Each number is 128 + 24 x the weight over the matrix's rms, rounded and kept within 0 to 255. Layers, rows and columns count from 0.

# layer 9 MLP up, 768x256, rms 0.0685, rows 747-767, columns 192-255
[[132 162 100 130 121 131 118 136 138 155 152 116 103 101  88 172 147 114 120 151 135 132 135  99  99  74 151 110 131 143 115  89 138 161 127 130 153  94 127 111 144 138 150 120 155 130 121 140  86 114 117 113 128 119 114 106 147 115 116 156 148 125 132 131]
 [116  54 172 169 163 148 115 101 139  84 116 121 123 161 107 115 144 108 144 163 159 128 123 133  92 116 100 137 109 124 201  75 116 117 114 131 126  60 132 132 155 106 166 113 150 149 142 116 126 138 104 139 106 116 163 104 111 143 153 136 163  72 142  69]
 [160 114 175 162 135 158 142 110 125 122 133 114 103 156 113 144 129 100 147 141 160 106 160 131  92 129 120  63 132 132 158 142 160 136 102 154 140  92 117 146 154 136 151 130 132 158 140 130 137  96 102 138 117  98 160 184 123 131 127 129 127 111 153  80]
 [146  78 142 110 114 115 129 108 137  89 165 111 171 160 167 164  93 111  82 147 182 124 165 147 118  93  93 112 127 118  91 101 130 107 131 146 107 147 135 153 111 116 165 153  89 129 148 151  94  99 101 114 113 107 140 114 129 123 135 150 129 120 123  73]
 [134 134 118 170 166 148 135  93 114 115 128 135 136 106 112 111 130 122 122 109 115 156 134 168 109  89 146  55 114 119 175 167 171 152  99 154 178 139 118 141 148 125 142 122 136 123 148 143  99 113  91 121 137 120 127 164 142  97 108 166 115 123 130 106]
 [147  93  94 125 150 125  86 158 126  91 104  88 119 135  97 183 160 122 132 146 115 155 126 128 110 169 153 119 137 140 156 128 146 170 146 136 137 131 121 108 132 178 137 123 154 102 104 118 133 147  91  99 104  95 120 144 168 132 142 159 172 137 109 120]
 [128 106 156 160  90 131 125 141 141 104 100 117 113 120 153 139 124 111 108 139 107 113 202 147  78 167 163 177 116 115 152 104 149 121  91 101 148 124 126 206 109 131 146 119 162 124 109 113  95 137 112 157 120 133 116 161 151 111 139  97 116 141 148  96]
 [125 140 127 150 123 133 108 101 130 112 155 135  90 112 105  95 141 137 145 108 135 132 129 158 148 139 115  97 108 138 137 151 139 161 120 147 125 133 137 154 123 142 119 124 130 157 113 138 134 124 125 129 118 141 155 146 132 104 103 157  94 124 139  90]
 [138 142 164 146  80 138 125 181 141 107 188 152 102 178 120 120 151 149 158 158 128 122 130 142 111 170 106 103 153 126 108  82 134  87 118 100 101 143 108 142 121 120 103 139 158  99 123 150 129 127 155 138 179 129 153 133 143 137 124 164 131 120 108 113]
 [142 137 146 156 125 134 102 141 126 135 169 100 142 134 111 126 181  97 114 141 120 138 147 142 125 124 164 116 127 151 162 119 144 138 114 152 146  78 144 109 144 147 106 135 146 155 134 140 125 119 114 168 123 100 170 163 174 167 123 165 142 104 140 102]
 [123 128 104 153  96 112 125 138 142 125 131 134 131 139 113 131 163 121 139 120 126  91 122 152 121 106 103  74 116 124 115 129 153 110 128 140 178  93 122 122 168 136 145 160 134 123  74 143 126  99 149 150 124 131  97 139  88 132 117 123  73 130 166 128]
 [157  97 111 150 147 128 145 118 115 101 106 108 134 115 122 174  99  98 123 215 134  75 139  92  84 125 147  95 125  91 160 187 133  68 149 131 145 123 131 147 117 111 124 141 119 155 137 101 122 113  85 159 169 120 134 120 144  91 107 146 123 109 186  83]
 [132 116 153 198 128 125 115 125 114 106 130 114 124 156 115 163 101 118 117 116 127 126 162 148  89 107 125 113 147 143  99 111 130 139 125  93 138 131 133 154 118 109 125 138 100 137 129 155 116 153 110 114 127  85 137 167 118 103 168 138 158 148 149 130]
 [ 96 150 146 146  99 121  98 131 127 119 130 116 141 109 135 111 118  83 132 171 119 136 125 140  95 116 153 108 118 116  86 120 138 129 148 141 137 139 119 105 114 104 120 162 170 132 151 138 107  88 146 122 114  52 148 144 161 124 138 171 140 147 127 130]
 [143  95 102 147 111 141 135  73 152 125 149 114 106 114 152 119 104 112 102 123 135 139 141 166 119 127 140 164  95 140 178 133 164 157 118 179 151  87 152  86 135 104  89 165 136 154  96 132 107 113 100 124 153 136 127 143 131 159 143 143 106 125 160 127]
 [142 126 148 138 116 188 138 144 131 119 113 145 131 146 139  74 130 118 152 147 131  92 159 195 178 167 170 103  92 137 164 141 131 134 120 101 131 114 113 133 107 111 111 126 147 110 106 150 130  90 102 156 160 138 107 157 162  86  87 150 162 115 172 129]
 [176 132 104 154 111 171 101 132 127 115 147 104 102 124 102 141 104 128 116 140 163 143 137 134 138 154 163 121 131  98 117 133 136 117 105 100 101 121 114 167 118 150 179 122 144  93 155 132  97 124 121 185 163 122 156 129 122 115  89 125  92 154 118 101]
 [136  88 135 103  88 116 160 156  95 160 101 136 151 134 101 127 164 140 129 166 121  96 131 101 131 149 140  94 124 134 162 125 142 118 119 119 132 126 108 143  91 101 158 108 138 153 121 134 136 127 110 123 103 127 153 136 202 150  94  88 122 141 119 125]
 [133 100 134 157 120  81  84 150 126  86 116 112 150 121 130 109 148  55 117 144 123 123 145 158 157 142 152 129 109  97 125 139 150  92 117 124 176 113 130 111 128 144 115 147 128 139 125 140 126 119 123 166 158 118 123 149 184 140 106 139 143 131 143  95]
 [116  99 124 132 105 106 156 143 131 127 118 119 123  90 105 111 132 109 147 162 181 143 184 122 130 147 176  95  69 145 118 138 163 149 108 131 130 140 149 117 107 165 116 135 136 145 116 133 130 158 117 150  80 127  61 135 141 111 115 106 142 104 124 111]
 [175 131 153 119 124 155 131 138 133 138 141 149 104 114  86 193  80 121 114 144 169 133 139 126  90 110 127  95 127 119 131 117 138 123 168 117 157 125 148 107  99 148 145 134 142 169  94 123  93 139  98 127 160  99 126 116 122 145 153 153 135 139 113 137]]